config = dict(
    num_hidden_layers=8,
    norm_eps=1e-05,
    init_std_o=0.101,
    init_std_up=0.116,
    lr_head=0.0104,
    max_grad_norm=1.0,
    warmup_steps=200,
    max_seq_len=256,
    doc_mask=True,
    max_steps=5976,
)
Each number is 500 + 25 x the weight over its row's rms, rounded and kept within 0 to 999. Layers, rows and columns count from 0. Numbers have three digits each. The size before them is the row's rms in percent of the matrix's.

# layer 5 attention query, 64x64, rms 0.0812, rows 51-63, columns 0-63
079:515505483552469502505533481449488534542522466534533515471508517485485478490487489490496530512478474481540500509468517518493463541522486488475519575508488508506482522510527485462523510517495533
076:479534512447500505502571494487482498515543525497492504515462489490505516461493515519488508510494523531509452484528484490535440473495449466532500458508496525502497510509519521482468503474465512
085:537554524494585491478499512514500487474512518499489496495494472475471511474524504498491478493510487467495557502508482538511465454505507501459507526516456486487474480517460496477475480506528528
073:472494496447477488479493476537469554532500516474514497513504488545530517532515495476482511481486486545468487467423508518495496476494526500477477486504438489493473522490516503519522480510510512
087:478488494481497504519478517473509481496483519532491514513490496464537453486498507539499483503502541505525468520557470488496523523453480466518470466515564519494517489475539466484504502469481453
083:468557482506531465503442493494497496459494506543525494513520513471521531478481502440474491461534491494516529488510489513517496487502508484547490502504516507499544525513474482552460501528484484
085:516515486498476478513507481490483518452503470472497533461501517524472506474540505547495547490527556524478489494482523508481511555520561497483471541541487488524491487483505477501510492534507518
084:483530540494509486479512494494509451543536459505523509515534473470539531501478478506459503485499511497442550489481496477451529483537530482479483514527489479509473487508496529505509517521483537
101:471539540546515518516501524524478533532557506489509491526518485533490529511513490517472506482495466527520512464504541507515471530518512536532504473490499511500503434522493514519514539547489497
078:513515487554480513497528477498488519490466542545490499491488420501492510502494472462503514482496471556442510476507486518511470507478505493468472519505544499521480497476530478533497467503492484
078:471485499525534495495487451496513495518513528495489518535442522497476463492537507467470508522493460451435527530519477472497493509504490519507468535474518498455520535526517487495480515494491522
087:535465508488497464456496497449502474544462452493472507501548518492519526526548524493525491480474528498500496495511511516511476509505475513532465476483479528467529500533513477523536477529484477
093:535532493526488529474504483467507524490517530503513540527492453500539436503498498461496531464520513461513506483502462544539489536533519506520508507502512513492513495529473516510544526480538495